Weights of a small GPT-style language model, trained from scratch on English Wikipedia: MLP 256 tanh GELU, learned positions.
Each number is 128 + 32 x the weight over the matrix's rms, rounded and kept within 0 to 255. Layers, rows and columns count from 0. Numbers have three digits each.

# q: layer 6 attention query, 96x96, rms 0.121, rows 0-31, columns 48-95
# k: layer 6 attention key, 96x96, rms 0.115, rows 0-31, columns 48-95
# v: layer 6 attention value, 96x96, rms 0.0968, rows 0-27, columns 48-95
# o: layer 6 attention output (transposed), 96x96, rms 0.0976, rows 0-27, columns 48-95
q0:093138121177041178158196158030073119156160126100113200039170186121130107140078141125000125201136099093111184134103161187136090195098159179207085
k0:048097175157127205137086131148143147116164099146140127094210180088164101144074104095093077110118094118050092149105082129136106116074204152201113
q1:115156070130121166121151132169119133163135255146174063054160107167139138127116083137153132105121168111133114128119166194061147140132171061181138
k1:132157205123181122140125103175118105157157144124122143101137159151139108129095142170185131187091096094150231139144071164120165129138061107138166
q2:086081176122089120114110047077098130161125155120086150128120108159116091099090166166085162124144137101126187164150081176151176130141091128108106
k2:086112155071097145138112117165120091146116151139119177112148088134178081149109036105054136136179202077111159128122078160191111134132140135098100
q3:101147152107148155218122128138088178111107108182117147183094064128102079117184088122095146113153137156191140152095185216111207123112185205179115
k3:048197069138137147121080163014091129113077103176112094133123169165157093094126098167105134184091156102163156154090201168131107135147123182216087
q4:116163157100146147053135084041186113125133107182111161128124152093113227087098066093171178166182191085137113208134064124102139093113177123147109
k4:182087158168149255110046080157125116092186129104107128118126069141066128118034084122168182115153118079184145096132152168187097098087146209120128
q5:132099165155135111138075095101127144189141124142088112129106181137085155053076210164128146160158112163088209125167143094118111098109150058062169
k5:083093126120156144115156113176077114196118112115141158142156092088102174109100133111094128168179078126120156064155088095119100107158136089098210
q6:183090143139101055146179078105122142136167199165125077102229110191093106104172199084188131172080114118084095158142147159107128101098204176189157
k6:119099090122112095187169153149033133114154087169163166166151184135091144126145096114182200176112108081101123172112164121069135070136183192093166
q7:160117105075085147112147138054108156175067088072060107137160159096108153171139138121054124176075119162137161107063200197089173173125068116077231
k7:196160125148131084118137153097190114149131103122081102072109149134152111145055141090116163182118210182099161061058112122148161075139122128158157
q8:141084157094121143164155096143063123123204077177161145134117157128155144078131162103120101125116082136159158117128116055153092076186119113113084
k8:039119134067158115079130137131095148075079101190210119127101122083138192093154121165143058166051153108152141115121075109095085114155078133077128
q9:197107152166134095089180084149093086096114157114161206165141115098092181109088171163115129154069079116106127190128147123097126085144145167134098
k9:190148151176131134087137138136097090114138131113161143109147029146118170176135100066129209124100081094162135128150070091112126115162188161130073
q10:169067191158168110092152117131123072078145168126110085122151161118145081070143162161108113165158169076122150138181140157195174161095104169062162
k10:158080131150100120137191095169098124148144162129124144138068167174119129187051141083138148123174171057099154118113189142145138127128095118116072
q11:114121105137131184113138070093082162099167037134172073072099092162195123146124112214157144141155184108135082057092071175113105116212182099171115
k11:081107084127131206128220088077135172133182092140165140142183117087104142097101082157143129155158185081144092135183088137135136151122143093138116
q12:103127143000146159108114000136139116194151136098148064079160102142205127182140163132142209082209137090129134179089144169103214121087073147157129
k12:114166108085129095091134130106164093160127092105036104003152050153175146118081074202126183148255144170128208186129167160166111131211108169097067
q13:109143127157179124132171177155143136133091131070113060107105071177186126119099140048178171139124196114114066134081095165071062090255163153107142
k13:196135099097103100226192097136150150112152138107060103159103083160090184117100153161150143151185141069152068147177123133016135130079143127138123
q14:089079164186101120138082164118112130159157107113139182118118155184087104191181124132155179089156115113098153143138121183124176095097163126146137
k14:077077108168109048111133187078070105166083144116096146158187144178132140132204092182130154077176120109093090208151141102182136123087207116118127
q15:065090112149126146165062120081117123108155125108097155170122195101100144132163149057073146139156162123091170112114118140103115187080056123069155
k15:045100126105137109058147088134157120139156132119035135153144173115116162144095150021099074137155069145053132103077155088117135125187135131170085
q16:151153130134130070105137163093176118144090151100113195183159090166153092127164058096148117213097146187095119112155062178112145122174145146126098
k16:199150169131125104171115138177104117141059147178116177177149061105169119128157106101151069098094104153121108147101120158101174102173213080195057
q17:109170093107100089109107106080140160164021179110208155057139135080183106126081140047089145167116137108130132084104096116127118120100169117125185
k17:124164132148119105156098060184161183137041111111114140107169143091177054086129137122091132131123086145120167100089094174167154075103220152141220
q18:240155157153140094118105189158140177140097154153065148127084089041179185075188091177112102160100159107162158020131134085137150162089208111148105
k18:188126066175156129183053137056103185163160126150151108114088110124084123132175168143143115137076081161168178061221179158175131053176181109079219
q19:090072067065116094073178108154211105167076122183220116176083135103073167095129095107135137159164084117119099211112102179166132150080081152134176
k19:116122106127113090082199135135177095141021110163136164148170123108145135103147089122142195185151143089124104148119156158127124168116053150180137
q20:153212146129109168115168094108159140194164127118184065042150106144172116103078094112164081110135112110117148059104201086221117096136083180153060
k20:151194158173153141103118125167203162147116125086210123142113132205151137096162099174138061108084158198140226173114143140123103112099086212084139
q21:134117128183076131145128089208110099121161111127127159100072103155243123173194075128151121104123146047053106086139162170103129198113055188168178
k21:173096073133116111087172150137149115222155110109114177058144149121220116187242105105169131127104114132075096174103150115138128085163113096177090
q22:096120111130142117177144099104094130191148157087073152026147113176077132150099170131070091152022131131077151088078135127156130097143178183129105
k22:180144116122112118096137107143189140156166126154139084107130122145125101138094141173087070148110167125086180123135058127143108117134127225110145
q23:079161115145134065141101167092099124114098133138132226106165125056073122149186105108056112093074146125107101108093089189061155196106145188113123
k23:021134177120127115137124138083163080151111119160121171081124157126130126124175117086149137109084112124141105093118101144136181141148153130140157
q24:077133142082072152174142085146145099167147089164088137136088076161058137152186095130165127199079134097115178134127144123033147139180127060131164
k24:139106090123114122126107143140135089157138069154086110119080079076107083143113127178129025203134152085153152088090148109081128055161177113210116
q25:072156179120116109150165082121111128164121135156161198137125057156133112066185156113065097191111161135116110144087105097119089098163129210031128
k25:090177125133144136109175115115121159151120099134155137098080086027120093130095113069168121158181167100208131097120083118089136119165154191121133
q26:079119137153160170216118156093044118143173064117157132119216195120096153175105037125125185104131204044094211158091178094058124049094116049075180
k26:112096177105173072075112141052114098168109101143095113022085146093100111102049183149155158052186085074134101154081136102070132066132153125044135
q27:189119072170085151108181177117126107174140067110103140170069119130163164096107107176156178117099080123103104111091175046113075093170148067102203
k27:180163096190073145172167138139172192115144150098162090156117029089140146150097208116134204117144132143205080143106104069139066072039154151141173
q28:095153083137076083198098197088142145150114090201073156153121101196153068091062033096160141141099126197107080150210156118175089189124151142100142
k28:198090142114143171162144146077061127092135113179082148211091172130173042155093201129126061191177067170056133139190148191086126126113102135147089
q29:103081116152145104087145081144103092190157111148170062194148095181080137102100056138144094219146111141083144071083108147121138098140147169168082
k29:142119083121131087135215130117146157234033221158184101208178103144051159126151064136145080154154168103145101195099112098073133110194157169159090
q30:101191126148165211104066114176246106177104127103144135134089117088097174148172146089196138083186124116067129117124126162085119161093110066132154
k30:104145098133151148098106078176173105158165090052045173135120110178060164133166153142152125084170072167096153118177197105180123138126077129167115
q31:130237084143218103090105142151080088156095077116171127180217136098044137099074106187086103077125118179138149159037152167118124114074184116133064
k31:044190162151233135125159111102132151109073136094151122083107133188036192109127150124094182068086142186158161097126138132159121122089156156146142
v0:097098147116060131232183127056143167116137139163141212051057101178101213105066056126142134149116103226159082141181121111178148072162157106147115
o0:029166168098130087088084204202156071178158122121131150014185151098120136094162139135138169082124107132053190048193079174146160175147198118095130
v1:099081107118206142065056094217045073109070053124157078207061142109104151127131102162163144128142162150111129168137041160180135105100067118124164
o1:192163137098184209182006215078098176064039157202187013071102099167179191118155111138050129140079135112076152132180099083132065152056123208209146
v2:175122071177132117115096127092079161144202027120111135194151147118136098158047099065141193112086095184143154136142170139147027177123124176057164
o2:064121156085200038044075161071123251119095144168064081216090121083122178188138160144077157080095086042093197184128166184081194089129113183177220
v3:169165031093107133077130106146115071186086203188143052144135101095077084178100188114141123139195140099102066086133111127141156122014116144129072
o3:062139079091183170094133029083150121155044079174177170110143133120159134250101125061031156098166128095161116074156164090144188146177192067074017
v4:158113120164119135164057191232103104142124122143145112171078073074138082142142016056104181075155134189148147129108108145155190080097058199176161
o4:191155044147220178221127176102101087134153156132143155151109000062133198159142097164071069049138164099121153125150073123118104186194169194115131
v5:113129101073133226086154058123115147088080103132091085074166165190173125180143177097174086216155113097107088093094086051090175146176136157120176
o5:191186075117134124181130077101131137086130044063188152104136149125144136133184088095118125105111078126161163136124169144075177162079108077160166
v6:177114180110119084033128128167184140133093057156122065068050077165080069156140084086123089128131082140118088138172056096230216158157170212168093
o6:205121123082134143153179095122121093098144092184165117118161193153097174168118147059000097057117110180108111099189118118111083191177130109136070
v7:136122078158177104063106191080165253076193044153147139233138149116116108089103183105080151120146153114106120228127033133065105103162107099073070
o7:158153109143116019192134101205099151107122142194027096094180108051165117066199147072068094196115191146121118092074096042157185133112113087021152
v8:158127081008155086129068131087255121151219204188144095142249078146158103160125102092172168116132146108133080128105078182089133124152089164142136
o8:149089137221188108068121060128219112072111002088137176117178054092199206062061139089111176157067150175071076053136149135047199119088103114179131
v9:091148029132203096070145149092157103056094189145116162064126066056076111149111112129121051135078102089122123128149220221123044095155133147101168
o9:119110093082153122069064109120042102179065114142034102097088148138111195153126119161255097100058107227083023135080178183110165096104171158204000
v10:143109231113081173102132139165112158068125113146162255104060136115132123175111234164084148162090113101135097157134106159094135075149088208139031
o10:043162096056222085072128058109100174060209147190144057047097206154255147189201211160140106163104099092128184048128106044014114181179177191098126
v11:101150161070072200188081082178116168113064194168169144183139153137039145159158080137103156160069122166050163127116138127117033064137068057207113
o11:113158135097135100184129116144157155110148066126182130097079165123016185118117125135142183158084167169078166119085094202123044143069151116144198
v12:154162210112137049056106068169081159108051035126147100156116098229195153151079172192155098069102156075147049086105151134122055186201228116111113
o12:143109111057158116100016102189167184112161138128077199205092182173138157137057209139175117159115176097117175253175160000055143164090143088189107
v13:113146084122199073191144174161141121136105111072168179146086131067152179186113127104192081149126134147124138204120119059105173117104106140196105
o13:116106110156090159190132037200134147110168178105095138148140222100206160154089095104122061104070073108104209119051086083150147186141076142130109
v14:133117070092089122105192110132115118179181082136219114142208110171157125089100132162111094065072047158171174167112154091166204155058100142062102
o14:056113077130146150141087104172207081067200174202060140087115105116133114058109161121191157127079090126064117170151183103142095124182116085122117
v15:130116059071170124096141084145100078173255188000127155127120126201162055088124104149182083145130118089152126154106099091205096109153162136172126
o15:059152117091141078141110121119077196058104062138074243115150183141186040100084113081150088106117082121090139027103214111167047165040156181199193
v16:112140063138148088069121078092158069116100131090097128181105112084102175062111148127069128182172142238170034187113115128170160121098161148088153
o16:182107136103098146084118125140056132203145115161066129132082154127198211127129108026165151067126217126091178170120112128218131144144069191093160
v17:173132087114026171101169246154172044100136070110153112132069143044162181074072055171107144157096170135114124152059077078165072232122121103193162
o17:167168086119000091046086131180116108123110119213098255138138068189138178132085167144128163128157194103077198175122108076182143151163189003107175
v18:053157136214062134153155078127118122145073110077138132164212042072160134144117135108115067159056114004124179103086133135210134138070066165151160
o18:143129110083122124089084152046118066134157116107179148219147120124128133175105030111162106193044085121151173175204150112151156125160102061130142
v19:097093131074118160125111094111089183201038102175113138125151059107166161074082091140151126127068130090092071091166147096199119121149120106115176
o19:139121084142107132122100168120142200161139078103119025132180108166076150086177169142092231212104082102187091100142078098106123128124082142217058
v20:194114102114195132022125209142054167127035136069123151160225231000102144111058213152138144106144125097160196163158118176111122163152120198167099
o20:114143141149168159064023093136182130104127199116160100119091080089139151166076160137083060163082169101218119144090193113074114057131171150121135
v21:141135098175083198094101096122089158125162140065097068084123137095193245053114151057048086164124135148178103124132180185092153186113142062178102
o21:189154210000209117026166158137187167139247117137153255196012147210137170131019175074032120124197104147184181044019110167163070149154000151120093
v22:146143036159126071173087118126034128198094083124159158091112143084030159178093036170178113071163139135128121078107067151063104163104105087185096
o22:206092048161116107184118096120090099106113150092176145020178125090130104082110132139097083079121197070118117213047181014165169182097247072138112
v23:149143008118096098105149080199124124143151127158073107119074136161127130173098101116148117119089155124164206178155149064093144129085178074081159
o23:095081151036124100201084105134128172071065133125174209094161100134119092146105180082078116141138136146108123240040111200185074198163143143130107
v24:076124144168136131153141122139143130131139069000169013148087129161101044109147213044144183160103165060152081226124089175174161112255090075154153
o24:028119170109079154182127239170057193122095192144199137148057140222171196153189117028163162116143160126095049105088158121155211226067149041129101
v25:146107092190216102222068218158094138098197049078164116127176020211061134131128145162021125144145111108112148102073151143214105042231140139103134
o25:113047153165211094094103148118050157091148143186111161144083096141085120055194157140122079142166137131135113090096209152152108106081144109167195
v26:140107127140129133052059167166196128096068074059104173161126138157125142120152118156115126143161062066111143068216139075129171199143128157091163
o26:128137142045103110185073144143086118000155124153116063188035194126105062109139164168179149120138179136131112057179204144152117093211214169088032
v27:162121229135106064115199146155115103175157183118103093144137123100134065076198151158098123086122099124107104128091176114136072099115135119147122
o27:112151196159180156150115152061134122160193117190080100096105073151117123169086192141183155134255128223115086216151173091086000221173145099156166